Part of a small language model's weights: 2.38M parameters, no biases in attention or MLP.
Each number is 500 + 25 x the weight over the matrix's rms, rounded and kept within 0 to 999. Layers, rows and columns count from 0. Numbers have three digits each.

# k: layer 3 attention key, 96x96, rms 0.21, rows 77-95, columns 0-95
# q: layer 3 attention query, 96x96, rms 0.208, rows 78-95, columns 0-95
# v: layer 3 attention value, 96x96, rms 0.137, rows 64-95, columns 0-95
# o: layer 3 attention output (transposed), 96x96, rms 1.89, rows 64-95, columns 0-95
# up: layer 3 MLP up, 512x96, rms 0.356, rows 0-18, columns 0-95
# down: layer 3 MLP down (transposed), 512x96, rms 0.252, rows 0-17, columns 0-95
k77:522524499481503463472474514480510520500519472502496526478538460501514478515527490455506533499472482495538472501504489498476477524497512529475451483493510527521487511482489477485505511497475502545473483517535522468525558514543513480547519485476452499511488525512531556463498525500508477447
q78:458529478547512468557512443485526500529482542464480505526491510476495488486526500529492494477449517474495527520538436488521544465474488522473538526518520514514450473539496478484520472485494540505490475513512484482484503535505471499494528450519526468454517516489460434482470506519511546491
k78:474459529497497458518566506498522537492500555499512494474504497506527544460512459508514551517532475536505516521462496502489514503479525493491517522532504491474509485539488540505511506524530481484506537497463478515464503527453502470534517508484491521438471468517493498479487513499479481464
q79:518529502498501434556491483509486490473531494474475455512498500480493530471521484523461473458491458539530523516528495516557535476473491500459520534462490485519475501503516521490433446482478527508501485477520461535504522503565492525482490526537494501496479514504528517499481497497545496530
k79:576461487459489483518465516471504502489485492492504509514485531529526556522495531493481496462452514542486498482476544505505458514532482523517510507448473503519550529524462478508478486502510473586533524513477501488521482510531467490518488492499550463460496479469519493495522472525493473542
q80:537534510497462500537536511504471476522480493452508536533508517532465476481471506514536544438490488491547522501486521512526523484529541468482535510490513501544488452489509489522486515531460494516479468527526521503478500504505505462496521516494496501497477504498492469504521425545492532480
k80:490485497520542532510442468495513502495453451486493432515497474491501536511486519507496516478509522481493488499464524510419453503486540487505581496536457500485529542521475478527512523534510496512488510527486482506521514471532454537524497486473495522541481497513544532450488541535462508524
q81:482488477497507513531487478508529499447509470547481528494488497502516539519519546504500543542435534483477495496487545487483481499478494454488492485515521479549507473541485506501507472495554509488485512497488507524517518480498522485495499473484468460499531517530473500484481485539485507517
k81:517501487530464538502534513516485510524484517494479487524465516520492459506526495504513567475487510489470548493468536522486531479474475482524526569515523535493533543473516543509469466492490483495522501514481506487476514495540454481544493462484532501490501466499523498512459475498468481490
q82:502505547538451538479509484537540565540534498501475447484469532517490566494463547502508439446480514524468496484475471526496462477502494499502473496466486534475481524500528532518493525450519512468525507529495468501477486498515484505467500516515448493537496537498545507502466496476535526518
k82:489455551508552511531488492511500522449506472502465499461490498505511515529511506487526514503532476489479478477530511526472489520489503461475524488528463523469510537537492512512486463527449542489512453545516510515523445420494514454512553512495480456476527484454482513494534532504452519564
q83:507489540516491499459488504487528506515560517488535517488525494526501507457458473490500548464535520499475531524521497499434527447504535531522499464483521488499530484472512517519474552532467504541473460479523530480481522488465475491459535460522560468510456492504505463514525481504539485499
k83:488509475487517524528535502492543454497598489493478480492502513497473497451510507490482497525500496530501529503492547536553503505494543470474490492462463518505462483510494510497485494512491520491458489487533537485520508510454498498440468495488525517522470538448530489567496493500567450542
q84:511492521486462531469470503476490540514519503483450478478494499537531461504462490506474534449525494485472495546494487482540493481458516500524498520502529475508480479475524514500480474471498469478517520473525504523495531497494539545497511481556564510497475480529495499527502509455529475586
k84:488503490557504503510503505552507487508524456424476538456542519494488507466545499501517527486469458449534474500526466471501474515488503503515510532510540471480511544485472517467531477515484495525454526497502491522461482500469499523494478517490506515499499477543529521469498539523527508550
q85:477504551580532501489469454530523508524488472532478459513481541488492479531543537500509512513503490501539505520524483521519468496508499474480467450526428477494517508476498519490479552497489531474471520486494487501489476508524528497515482549472479512499476509505463466471524510487483464521
k85:510493451521504489463486511532487519495530496496546545561480519491491505495523532482490531476443516524514462469463499537517430500524482477511491491475494524478459541514478528534525494450460546494462471502540523523480496462489470468500459513497524506531543503455520495467482489493496581514
q86:518481500556525527515494510523460477476483478512539490552501544519468488448520507490520462509527491527557460474516526470503494508492508453522484502482537498506519520495530531502538512480552529483521523482485503510495461489480470471459485472477508538496476510497493463472530508461517508473
k86:516562540535494483520425536501465518498497478517469491509516527476488494524519540513490496499484479495553491505478483483492452501491521482486445520509492475509488441466504534494529531513543513517459474512480471533508516467530549495561494518475502500529546536502515543493459491471504496445
q87:513548517504511436540486488503511480457522516526505482517503459526503547515508598481498490461504540443516451485503460490483512502509472514457476509473473477463519548488533519516468508463532496549448486472482511525491546485540471486532514504477487482509530558529498546469499473478502577520
k87:544481472520548474505471509530516546503469498540530480490459500504471492496528436507529473517479507454429512513465553525550478440480494453490491499484477573502510526528435508445524500500509472504534509480532484481545526500480495464513480501491480517463521511439519456560500520524486501443
q88:468505521525498547500530533470479478484523525530491487507513484516503485476471479481472484522533481503482466499531537483457505512515522504578492496519481507477485450499568510490468521494506557462484498489450487506468501443510534537523486539554462471497475500551479479494546499485526491496
k88:506542520519508471505486517539481477540491522481471484508513492495496429494472512492527440484476497464489521494540473488503509516505495440472471531535536517531491538477532470505525475478492507517479488520499515530551524483448480521507432503469505505518513540482471469520489465531545546528
q89:518499489523501454487527512550465504478508522491514496516519498480545483490506474470502476517537500509501532542520474545497505468472494514526532491490536453462471518445504506460507481492496538454508506504487529521509561505458490512488509503498483487515540520519512511487466513515472509482
k89:476487470531471506505521512532515507515494484485475518486471456519522507514493502498517522487515514499469510526526534557574493498504472526463505493479504499499524459511503492506558492506531492517485489531484538478533495502482470461494512521460525501488488504504469464484455481492527451485
q90:488524491478452487477511507503497524495533458488463487478565504465510466472450495500480514499531498526489502488499509480478475546494517518499459509504496482490514465521480514503526528500506486542488499527492478510520512517445511496508459487517550544506492435500552547475532548513497499495
k90:481529488517512570523476525473472486473555466520492485498476479483469487504449499488452489498496466503505524482545469483541481532485535486477505529484514489469483486514490548514481472530511542460513544512503468478500520521501514493427538531503429565552474502532492491495548506533521511493
q91:528461450506506480516500534507488508498501450501520475499502504521532506543504477475507471501505479455489480503479540481480483512491485515513518470536497494526500510463480505457529528543488490470541461489516521495501494504463490548503503498477437523499482528512497512513512537491510515514
k91:463529532496504492494499524508519509503528493468512478474500513508535522483491508542561493486447517504476500509495480510485489503522503502463536530533492504545545455501526489480532459523496476483505514500477472528534457488471495510512526501554473492484514488510449452519545521481512545500
q92:528522497514466498506520516478430491487459557473531498541441532517523490453452492465523524496484518545497499517437536481510497516506540532573543524516529484525460471519473527496520499484429454522508484518485461446561478497485482465529496497491524511492497517472482486513490515495487519461
k92:515506516564483564535550444482526486517548478506512475536528477431500515501495525484482492536504475432489476513465488504519490460471487509521524488529529502539485521533509494491537572515527483429499511487449540496467495528409470528476490520519485514527456506510493444486471429519486480511
q93:480503531486488523503479535474531497530472482480556514472487471469482495512460483526505486555488464546470523462490503461489489490492503531509508503504445477467506486506463509508481498532547542503513537509493508485476439471524472510537538504513503512525513467535520499471523513549510493493
k93:513515503498501517451502477447453487509521514494491489508441532475509521498476468484474444499504506506494466513492480478540533467501568472502511470460460492466483514472496500535501500523472504543490515479489583509558484497513471468494496502508520506518506515494491499539483537506541490564
q94:473481506497490478466476529489463476473476474530517496491510548478537503535480498520519537479473487508502503496492520526466472501517507484513535476491522537458520493510507519476507544486497521511528474477512485492522500519529454511500507505500540482482514500500504482494505447470519523495
k94:504502499495556483465530547513487517535479526516485487539540554555501505516490508471505504453474492484500520506514460503476461499507475519521515470547508541507459499492507492515474498515497515483480497488475512498469470468524546503524496502509523519533470503538535453489512507479435472487
q95:504423529494518516523469501543519532471535533486482467503481485521478528475517528532525463468518512518536545492497488490516501498437474544501491489495532552527533534491485498486484531507479491481542460506532467503505512508499479472491433499522497523531425545503503480498484533520495505469
k95:474483519465520484516450489501532544512547463509507422485503497465507521475526528483496487472529475458484471501487551499500522478556480539518476490531527462534497488496499547507502502515544511492482508470499482517509520521475480485528546508457497437510504493498539493483533500463492456513
v64:536501483492511500494555491504511515509463522528508516493484563486553518479466501486486493511508559477474516470473490516474512477489463529541482518484497494492472524504488467445508524532521544519476486524501512486537495495529498458500505514528481490465490504457481478473507504502505507519
o64:487478485454566482535481550538516513520517523513468471510456503486484500522497443525554480451496489500498522523523535470488497478516483480459508513541545500500518512490480506487485483510508507495535499526511503493515460510492478511505504490492544511486511479487486471475530515515460434509
v65:473503490550518495482506532534477519492540502537471492491517512543487507504444506508486447506560522519560520469496411484440477503495470496500483486501524519480490522514511534503476489497495533477507486482449485541475513506502475521483491469506490509514458547538521495488491521490518481507
o65:507489494505551512507490458482507506547481471477540468494506491510491490464496477483504530479485495551528502462515556520543512471483523496499481492498462451466472540513447547506479489506524555493507547524485506422508502506509485512507489504507467495516476520487529497518480495519516494500
v66:519498528492490506490519519527519505530505494510515515521478502511501510500470537487502477493477505464520512481488473507557477501448523485524457494476488493495476523459500485540499473439477462524484478537539493483490488464453508494511562542534475511476542483452491534486548489496524457475
o66:492502475524486491460504474467494481474528477482503490453501492533512482522496470503496505486515486487503504530535527510472498471524488514487498526505466514515544481496481470493508474554529461506513476492509523512502548511482477508543475501491518493478491509521497523510475580506481516515
v67:518536507489487499503498483473521509512406561508488530474533516530524491518554474491485457511518519464513465477520476450500476564528467548462509478521506523523501496481493525520508519523474535441492492498472514498532504494503502505512473493507519483481492451529506501507523520500518481491
o67:507517504484483499492469487521495534500524564465507510531475455542509520491496552482520486505533511513479491445478479517535493505488450538482455501504499539520529476460521538552516478507487503507496520534486526497519498503506489498504506469502498467481478488427524486492510531483485490453
v68:483522459511499503494470521502460490458451476493503508530500505462472514492530503523499460488513455515504524469528474555532513491508432482526530512506496528496466514475448502527483520514511486518531510476511516471496514476474527495529471519485471511514505532457471480505509516557475481524
o68:530499514487516543448504510481533459512511460489499493547538509515501503513490472473477523496498499467512473458485536458488503505485534495496466481483488501534503501513549468468504468543527493493499507498535522485510479490504507507506522508506519502550511492487501484490486492504481484508
v69:535526474448501503515522474500489497481506496502492461469478529504506496471558488504555490520512523489514510536517544488508508482477525519457498520462480516476478463522469491497547482538532493516464521523505496477504539576530520450501555487482484480503510501483470458484497471511498519466
o69:494466487433477489480500516484470529517469507504536522513510485524502516523501497510490515500483509463485514477508483511468484486480505462534485498543500503483481491441520505496509524502546493474535466495517479505482467520531553472463523527516547554470484527545485522518525469533483474503
v70:478510457508541488481504517476487497500560521532493475540471487477488543519500479504493529434511473522533516512476470477524554511506509513509439509492477463531482490500518486486484530435501473487503503497478531513506456533496546481469505517510485500512528472564553485516480490541474524514
o70:523515493488473491511527480515517542486526469483500496495517503497471515480492497447516467462542525530491512528463498540434505503479500507551534494500520462469513511449532503452484486522515516462523453494495479554535448522461474516521488516525499490513477543535485462490481517496558518509
v71:463509525447502484468528508438464558520525496508478495499506467501506520485492483543466522482483541526460458481479469500517506516519519498500489490531480515479468514500512472475503482490517534518505502485488507535472465527468548463454536571558468540505513486493508511487497538522492561467
o71:542515521476504486498472489506514492461512514508477509498511489500448510503510559541483485482516517498497536519522475506467488484500488525482488538505487446519474487528483496542470452503504489495472473504510468517513513493506523482535493479524485502548504514547486483526527468503481499490
v72:501487508532516473486496514446491515517465523506485466490510480502507500496512475483438480489494479516488496493503512475549484544500486521535508570482461469517468457516474467466468540548507523503528530481489520474502504510486539478485520459500490506457549517511470545517518490528521507510
o72:519511500522503531466495477482506483467480495491523487506499513479504499496491478521526494498493488501459493509459483475551519479542497512521490494496522520492497447461499494478500462503509528496515500511503458530452520483500502528512483536540506500512500537500515480499540522543481478505
v73:516539551504506515474498518483476504522505470509454488469480462513555485473467487492498483479467469522516546508468508500451548512492503497485445495483531524489487498463493449509512495501486484484479528529516484495534443535489505477490515503515492476466516564517495499513518473536514563509
o73:496487503501483537522534479511478505501508469511502496488516515502463548508496487478498494504458518513525542550504497473474495483513501488504509476489539505510465521529472530460476512513494502512495483511482536482490496516535531506481483479492496477493464473484494502541484512504498523487
v74:540492480489488524522534524455546483466466500523508507528499532510487525516508519522494431471558464475449450525494516454478495524486493553498461487500455470477481493503486491498476556534520473458531515508492504525494466495507496481485484499502529470483506510514536515482529520475506501514
o74:517479505470516457489518477472516499518475501530472478523500507501547497476494511525498522513502515471491562478519470567481491453504507502508456486491527549511540513487514480510515496522484524495488459458449462519518532500481511485510513487523504499517474497461493460536506511527480558473
v75:457466501560529485536497476542486448530526502531498468512518508500487513513477499523460480481508492517521497505464483504478516536510490507527475488502485512481479541506529496537492503468506548550445545513441495508477530492516490505552515504480495494509499532525497454460476501478529527482
o75:516467514528508512459473540468484498554514475485535547479470491485560488513465483440533488482487483467492495508442497489527496489475501494498532532462537472489495525523494527513520494527532490458531463526500477488513485490511461491482518491517485518497518493490487545506536525557478498502
v76:518529500490466519504468507506457495508523548493473494486499520546495508482524463509468494534448511490497514518505506526499486520504436408475545476454500462501489550492466459477511497509495453532530495491537560458494493503518503479525522478494484510510513537498504518510501503516534504465
o76:480528490510479477519519506487493502448512512534507471517505534514495492545503491494474538510484511462433502515492500513490524485494529449462528508510483516494491448508521518502490482466549513494531497458521524447468477515529520508479510496516471460507539542466536534492533484495470509513
v77:460465490516535485524567541439481506483470525514495453472468522466468526540470540535475548496517474507439495464536478546528530499516562535482498539494445510521480488492510520483523462451508477515491467512523497497504509508532561472494497515520489536536490505447457498505491520538465511485
o77:503518509519477489491478482456531541500538495513480514497525468506492491517484530477491485450516478474510533541517526500508509455517521481520507519496522479493505459546502495505487521492515474468497474460518480511489503464521443508498525522497523529465453497507500474518548478510548500493
v78:491488491511545490536488496498464478491551516474506519544498515496492527538519476500511522503512519530513503495489516487475498496494476520478524530513452484523478464516472489506500523504502459496500493492515503486540476485461501459473514476501518490540559482457501483528437457544458497510
o78:495515480468456497519523488517534490508512483509498503486522493529490512464474490495520473496518496534497503450492478525467502509525472488521494470499537486569495484511500502453453477498511512489526508514515471464511522497478534542485473518518508496513486521505471525492547503511501500490
v79:500492483492488454473535499493517501529488511512506478503507482461465517464487510515447517485488469540488471476484480483442538568502484550484493512462499522486431461466539565509501504516496513521469534511461477549566552530474520483499540509455429523509537496591498457459506537543501511498
o79:487506467546475485515483487473489498534548470438500509499519518478459514523481510519532453464498523482501505530491459497557529472474541483518508513487529500497508511503533476539494474492507469524541425526491491537475468510547544538502539459469501507534475511534489508472438462529481493502
v80:490504491500493503472526502460524490499477495461496536499470565497503500481577529509471523490483528485504549522473473496478444457489498475497498519488543487489488504495463518557475519500512528528475529510466499483513515506505485469475489498473524514512447516542528505468531518548516527466
o80:519517517476518528541500491471490512499485482490492525531523469469482502519491530465518465482529500485528459474493474521518494518547493477473550487548477484490504521529528491528496473525541524475545481510455506473501517438542473459529517506511483453493548487466491511526480511472482496492
v81:480467500492506499505481477504535455497516469494494514520489528517490471508466518475517508492498478508515493509496536509480511481477487473531521489452535474465484510476475544491502488474502522505520567500501506526535515536453467504499501494482540519534490499475568539484553515485510455472
o81:492519508495522506499494510513508512483507508486532514510485522543495478493533485486497489493458508483505475533518454585535482500483501482483507528449449507541521491518500465489496514491519472503493497474501517490469481453511511525547513540490486484483511479495464493458510508522509522495
v82:520515494535477493495499494472471470522448485479521560516512490526475510490531479509493489483534545521507491509499515463499529492510479511463485529474507527490498525506514502495479479519516510466476485438497487505519560485456515511528476488523499536509488486488547442492533528523513488478
o82:512523514521518495511478499459498520513519533491518497499526481515525509461460529520522530499515498480460523477420537485510477509470457520523451527511505498522504498456506485445476511517496496544504479529503533509514486450535539519517502548477505472511505496491464499463529442515496509464
v83:477512500477513509522501510516507496519510500498506532499509466457459466517511466447498535551482520504488436484518484484543539473492514515474482519555512509505463481555507505480469503532498506526482466486486520465493530506523519470485462506503465522468508495457491463541492457534440494469
o83:542501509460478503522510535507469477531503482439460497548525490521478493499516539492509496474499452513500514461518555481455543500513481514514504511478461511526519487506463489506516499511529519472486544491527479558515420529488523534493475506547508481511470477518491463467509462471502502525
v84:486501495514504529515483496489518464526485536485502504467493513514509522491512486505518509488483510481452578520480517518495524460468463524505484524544503483448475505475505505535497515494515477510500516560507507511490514501482470488454471537499516429456510464519487541573510488469512478510
o84:489518521526489505542518505498470493477489512528483496492478495536496469459475509469525489524482490516492537494488515472514474515497508479555474484469484539468531464544484493553525473487509537502490475493450521481540488501486501460551518502456524536498458526516496504490520528459488519504
v85:486479479515513471493526490463475460468530524479513472477493500470489511550490490549425489458490506519500468479510442494566502473506497496507487479494498484520431484515555532483526489520494500522469512464484517546518508548488536508488506503510486491505519476508491464445535465529476510503
o85:530522495522500480500529521492524518533534520471505472466497475459473526491461467432488512495485450475534486506490490506489468476503516583530506506529521483502524531469494466492469484516493513486485451531508481522472500471513549514502512494510488503518482524564527530489507488502490498502
v86:488463467534509502552490493481540482454522528511449526556487524506513447484487502520490517465558507500458534463545494500497515482472446539470477514484469436513485470529507508456476559492501565479502516465491459502511502471478521534453475523528470528490486529497512502501534467492492521491
o86:510531520522504477510544509475506503546460494480523530546533462484481505514480508485549499489505457501493508501525506522522477540504525485497503475471478495538507466461479474461458521544424516478522514566511488461504489503545486458536476540489482516519480506488473440510492524510488492489
v87:500443530548500469514540473493459535525509523491486514470479509487474509487465502478504474510519467512474488486518521511520470496542537466531528461485491498520498506511475512465461539499480508481476510492604458504531535518457541507477493497514482473535533512460525490521486533532462470506
o87:467486476516513474478486489473544492469489506518458507499532504515512520462523524495474545529488498521491479514507462483495511474481447515507564501476494481512495496533552497461480511522509500543514514518517501517532465495521519501488465523545485513491514489530462459467493465526476519496
v88:449545496505485502484490476505490489499533497511476466473505526525495528506493459475491487482464503472543514469559487522491549496533520505497495508521505488509484463488498546488505505534501501498536524539525514530513457520463537475505501503506506504506468524496536505529458474506488481489
o88:486514507517537526502501465522514513492508516489498492518460467472445498511494536488509502488473482459497519497507489495536496475463494503474495459498514528510484503473511472510524502517511500459478514524531511476471487489549504510493477508521486492487524520543499508491501519478508526556
v89:477512491501491538499510486536513491503549484514511531507491487462494472490470484467519514535523477508461508542472466467484548533520498479454499492508537508521491512460508490489471493541503527513459510484516505497485498531487517472516522551504467497459532498452535481474481546491523507477
o89:540498528519490467506538486483441481475501522495518471471529510485531547530540457509526516484471476502496508531485533478507490487471475506487527510487522513527500526482499447537481502481501474502493525474523518483509459483509491463530490490514488503506491509494461508488490527535508519500
v90:528489492517499458472478501517552514503549506527514480515482531505502475512468544516499473487488458499511489480490506488453516508534529506482471485465481507484471466472534498478530515466519543492541534471447481539509513525556512528517510492496457458511544500490492476524497508496486482536
o90:486482518518475495486474488502490509530477493496506506524502477493525515492530509482498529511478501495468525517522523518571493501470495451474523476468534502523467485531496514515498509520507491559481448500501494550466493469488495492488462463515524503500505503575519524486473499470508478487
v91:493508500475437501526492488482543516452477481587505550549486496427480521467489479532499512475522480498503494498558506469527499476490512512519490503532515481506494484483494489515524489525510526477510511488494480494535513496503529491496450498536489494468447482503495535493508512518442521522
o91:503492505460480501431448514502459488526522477491510485510523463470519476474539512522473493484539543486500499510505472476477513523478529513555477503478530479479525520511518469473510506502480505493541522491505500518476521508499475541491526513482490521529516494572500466519499498486498460513
v92:491488483507525479498511525518507455515527536476497517550494531507465469539473494462481465517478486514509471480511473514519454518533521523506506490520490492494510514472489538509470490478496508500507488478492498489486492495506537475505536513472506512505513492539507450518467526498485536520
o92:499506526550515493507502459500513539539496487479532489494493447507520533494511535498502495488466469450526481492450475519500529525534463460485499509468475520500477530496481507513486472512534528504525498491483519541489533506484480511518495500552472502486473486487426493528486523490516508522
v93:533497395494525519487486482510470527495518514506500503523505512528492535460516490495544487515491506491479480484476523517525458458511509454500486469504505520540466478512486510487500534543478505486502501505504539471529506483543555471465497521537551464493497496452458507479501516494503521513
o93:525528487483539469486475472497509518465467535528486523474476466514520525441526505504505515519482513447528522499497524472488512522548499472547526504533510513496527497490486516501527500529524490485482509516523510466480479502478490511502501496522504445516472483491486512491484499491482476502
v94:467450493498483495554498556476494479525477477509485517479487497535526495492520535511492485492565458495512520498550511511462516495512533539477519527517489494525544486527482526491469486492505494490532485515449503515483529474501450560546481487514530468516499524529466512476490518493512527488
o94:495518529488493490516473507502484486494516464470494514513513461472511516473476482509500525475483520520510476532505483517541468481539486479520501523506489494473501485515518545495524480549482508498493537530493505468512524484504490472443517477487552529540501475499474489506520473498510519480
v95:491532478517479513507508491522529453496509485485485500589492555510500492455528487535504472474513458530480514514480503465455518481522528508488469474501505499497497539516522507496504461495529563529548472505437508496486505524506439513499462532446477518466510556544501512479499487518514476478
o95:543490487503484502524482498476538510516476447517483513456511494471479497522470496479473516520461528472478490496494518545517489525480505462492510492511477524451513499517487493526512505532504492515533522497519526494512529470523472499509505500515461485554510510489477515507541514465463505480
up0:483531553510514514507506523508525461512473523514510462529490517517535475500536469488541485474466515461487532522490502526510525503519482519438506460457516470512495490466476483468489516520521513503470511518485474445501489462518497493507475470516538521463511525528510500525489536492504476515
down0:503513493497542552440525488485510481478557509521517472455486452485474478530489499494508503451516475519501514457529523544488518468510485514515495497484497477478525455461488517502504516524506514473488491526504474467500476491523554517525471468513516530496498539536533471490504496515530486503
up1:525506485540506505499463501485467530486465454480493479510547493525484475543485503491484523501491493500456528484507521477502497514443530515508479492502490576492546515547476485456475470518471497513506491458510514504480515473428512506535478495473506531535510503502482533454511473454464514545
down1:469524517515529483495477496426498500435521505513509490451500507495512510525513529467493484512548528530521496496529506495495497533497501498497496562532554509479485473520502463507479512474507506518545500530505512523488501486503472535481433527523455520497450473501493501470512480502465484497
up2:521540496512500476503501468458501526502537498468475497529542505522499523505458481497538506430507447446498477528465476516473517498480492514512503488454462497565526534520530495491514493511496516542516461501498491515542489481554515507492515510485492457479463483489500522502535476477501481507
down2:468480482481485492441503483483531485538532516492493501497512524513468498496485488524498509497474474480504510504509463524405522509507492522504488478477533463527505512511477514511524529503507488543504456483510499500488530501522507473553519551502496469459490485512509500484557481516501530511
up3:480470520466562492486503494508481481508574497481491496543501499480504511503466526479487530517495534496460500516527444489499503490500496517464507488521456464496554528470526524483496502487516520537490541497529491525505508523496452500542536493504476497500523502527495502487498491461469476513
down3:510503525499514523520531507469500443505540490498513513472485532485484478517459475478497507476519514552504491511483463508493488468493509538527550465529477502483504533525499492494506539488488503510503512497477496485493534547463521491534518524458482513488498490451470504479506478480524474481
up4:508515474526475464509539498462497500491507510492466508505491582481524469469508518548512506489501544519482500531479506535514482462482460483537494534514471499477480506460535492489522492506491519522485513536489477509513517499530503518524496502489515503464499531516477512464512455473476505494
down4:474498488518471508503514495454562493517486502516472518485497539461501448547502487504498504486479526498442472499473495542504485472461487521555498492534471479490509503490517502486506487512464543511516467537516474512498482520558536518496517465533519469483506528516494484529520490465469526516
up5:509501504519516482510497503504530488461535515508476535493471507467536512526489542504493513495543470485499482454498510515472541514529472518545514462471498511474523516512508507480506490519546505502508461488524483456474486445516507505532525503500541474499473479510482533460457465498479519516
down5:502509541531518521483507505523501489480523499508487557515518515489534495542511498488478488497527483477525481511500526462529540485498500542511468495502478438473485494509483496510464506538513500469514497466508544488448460494516493475517458534503525476460491538482510480504446508499500509497
up6:438487548508551501442514522486490548465514481519497476522521488520465492495469464492467489537491549502504517503514525461510489519508499497509461496511440472483462467524517499537487558511505513479512534507464501482510466462498453527464508536494454519479508562525523504477511509535501554481
down6:476497486442534492439537499519481508497513465485546527491507538505524480500488470510485481562469545492470520488477522527497531487514479525493452523457497500485515457562508480475513507534474491562461487474525461497503493480475523517460527476490449528478512474533499526576525508464516537497
up7:526519533536467496546463494507481509491525510528516513503489524513501456504476503485504474517498469478528483517487489540506513492527475469553517490501465493498486474490476535524487550492451464544513536519502510504499521484491497470484495561458522582479471444545500483483481468481516498521
down7:538486510501488525497502526516553516544540512483454495442486472455557496519498494525516524491494454448511479510493490524454497468511491480521474507527503481508491441476468524503466504524525490479496521484543513494485520482467479538506507552506476500518509523503479513524490515441527500534
up8:505492496473476502507498504469495517492522524472499550518523436557496503514481525528490507537500491559510488457486499496449483531504518524500481500502483535485513517489517525527566502497504493500515470503525520501462486466479478511509507475502486399501489520492512480479466517545515510507
down8:500495495475488519502457469450495543550551467503511503512534521507457474484518493476503541475469478484504490456498480530551528477497567508531544507495496484531493489474460486491467474494519522477512530533496487535526429482481516536452463484541487525518539513539480518540470522497485456495
up9:538472481514499492468550514509480502495513479487515536494479479471510520493508530506493495487461441536544482504539462487527500489512561511450516500552494511512492494476499505469478534521505467504488575534491523505473520500450502513500522502438489527559499499508511491495471521496457522484
down9:493469494555473480482528467480489526517540494490521515510476522475521515556548556518506473510446463555576485517480488483516489452495520475491486478504509484458505470475499509481497508513485452528509514531494483510498491523480490486518481504453540487537485491539520500485499465535471515476
up10:479459516532538489518469510490484519494503494487510555493523476471522489541510471500467476508503493532494482498519489499491535539459477492491489526506481493534491513478528528569457475498521473509490529519501491498490497486508529507523523518479476468505496510549520494459483520481499456458
down10:490470515502535468502502483457478522433508504543495550487513505450513510508510496487492491498515514490499490542503477524470489534493531521477549459478550487530509533496478498516479499499539518549466519486532489485511487488528549489489479478509485488473469480484530511459480515500485495490
up11:528516497505535441540510500499496531499529518553476489508495529516499545501521495536518554507482501509553505524467526484513501487485489468523493516486507516491465502459483483472522535504502482513472491504485472500503509501503447497496486494500479479498532499470456472459532469484505492500
down11:517464519469552454502487512497503506472483518563485503482515490510472536509536509490521506534531505460517498501527486543490507499506507509482512491537475506513482514471504494508498494490520490491509464497483486476500497496502509500496501511465445490525521499512475469489498502497485518496
up12:491491483471492488486521518544488506491470529489472487499512538504505495540506524488484488472508516523490560446487512537535482520507504492491498532504520476517536507484538505500460510523501502514463508501474510519510480491547506486514514511512538496454515484532471513425506488462484501496
down12:497481504512513486503500467532508497491484497486504520483464494514515487520505523518521510465529514488485515469507492548546478495514499477509497535482451508537503532477536486529507465518497515494464551443486475490495493509517487502500523496502505515477531458472468518493506527455505528494
up13:494493503513520443522492537493494474477525487474485473532490518440482518440493528491497462497517516516499539526494506486546537472476487540504507541475531512510493521475464486515505489477459496501494544499471488485512504516509470459516522494485542524502489536508538506532500469459488460503
down13:452484455530471496547528498483553540497497516483513497510529537457485504553527500506462503482480481482496495468542515468504476447556517541510504510500472555530496488501454456470526489503514520512498503512476525450527467510454518496538468475474490504533534502481549530489480480528481483485
up14:497532538519498504509494491510485488494495502536510482542482496517543498482507527523464531512468496475485514494507458504467527479483513495452493475476525508496513482480513524492484552516506535463470487516475489507464523514496527487465503521479511490450537509510497503532517518484457504488
down14:483516525534466500506460460459511504523478490479494495484519491487483526483469492519489456529513514518470488522475552543493465479540486480545523528489482509503502536520497510489494470535483507482511506511531464483539488538491534502522481456512520467541505495475482473506512507467540488500
up15:488505532522495499501490473490493533528517473500533499513490515534539488509518539441514488445528476472501454478472480448498513499519514509460519511440478504488489527501507489506478510528550476509493448478458558505511545481524511538524543496491496500476481484448453545524531505494507539507
down15:520467493567460507526488474539488489527517545454503492500505511492565481509468495496508530472488496470528489500496464482522528518493538473464483478500517426456499557520488477476486488466533441517470479503499540507454578516496498514553487513514497432519456484499531502481489538534534507511
up16:545504530487476455478500565489499482505476543479489485519478484507496517510481499505539503527505498490468492468462515548506505494469465533482491463502527470508501494491514487520475494524457527506502505525493481490502514509507528518455522487462529503544505504531521515510501534535473489488
down16:516462512478494502506500507476513511482506518485495521478518463500517508545535497481518503450527477486519482486506497537494541537526505486522503487490493499502483476528485479492457514489544528488480491475509502506449491465531512505502516480502468508470499514520505493522484479553490522496
up17:511504456492483483516527508498475484472478532504471513491557493481492493485526486503526507524548492481502459491508494519506470536511479488511490532543469489506513529486558495491477456464517521540511529508515491512475443547517460475509522488477482447516528470499533490476483501481447514539
down17:484490487498489475539510509489471481515507514562511499492474498510503489517478455542541493491497481508503498483478489514507525460490508443527489530492513477492503469482554467456509539520500497566542514467512502510508477545516516484475478463519535480494517460465518507532481520467502501531
up18:486510519507460526441520498529521492499514512505476508488498473554488470503542549484500510530486477475542459468518470481499499513509538480536472498489466505489461509535564505454521481525557489490516493426536512495510478445500465557523532522480435459479506522442498472482527495532475516494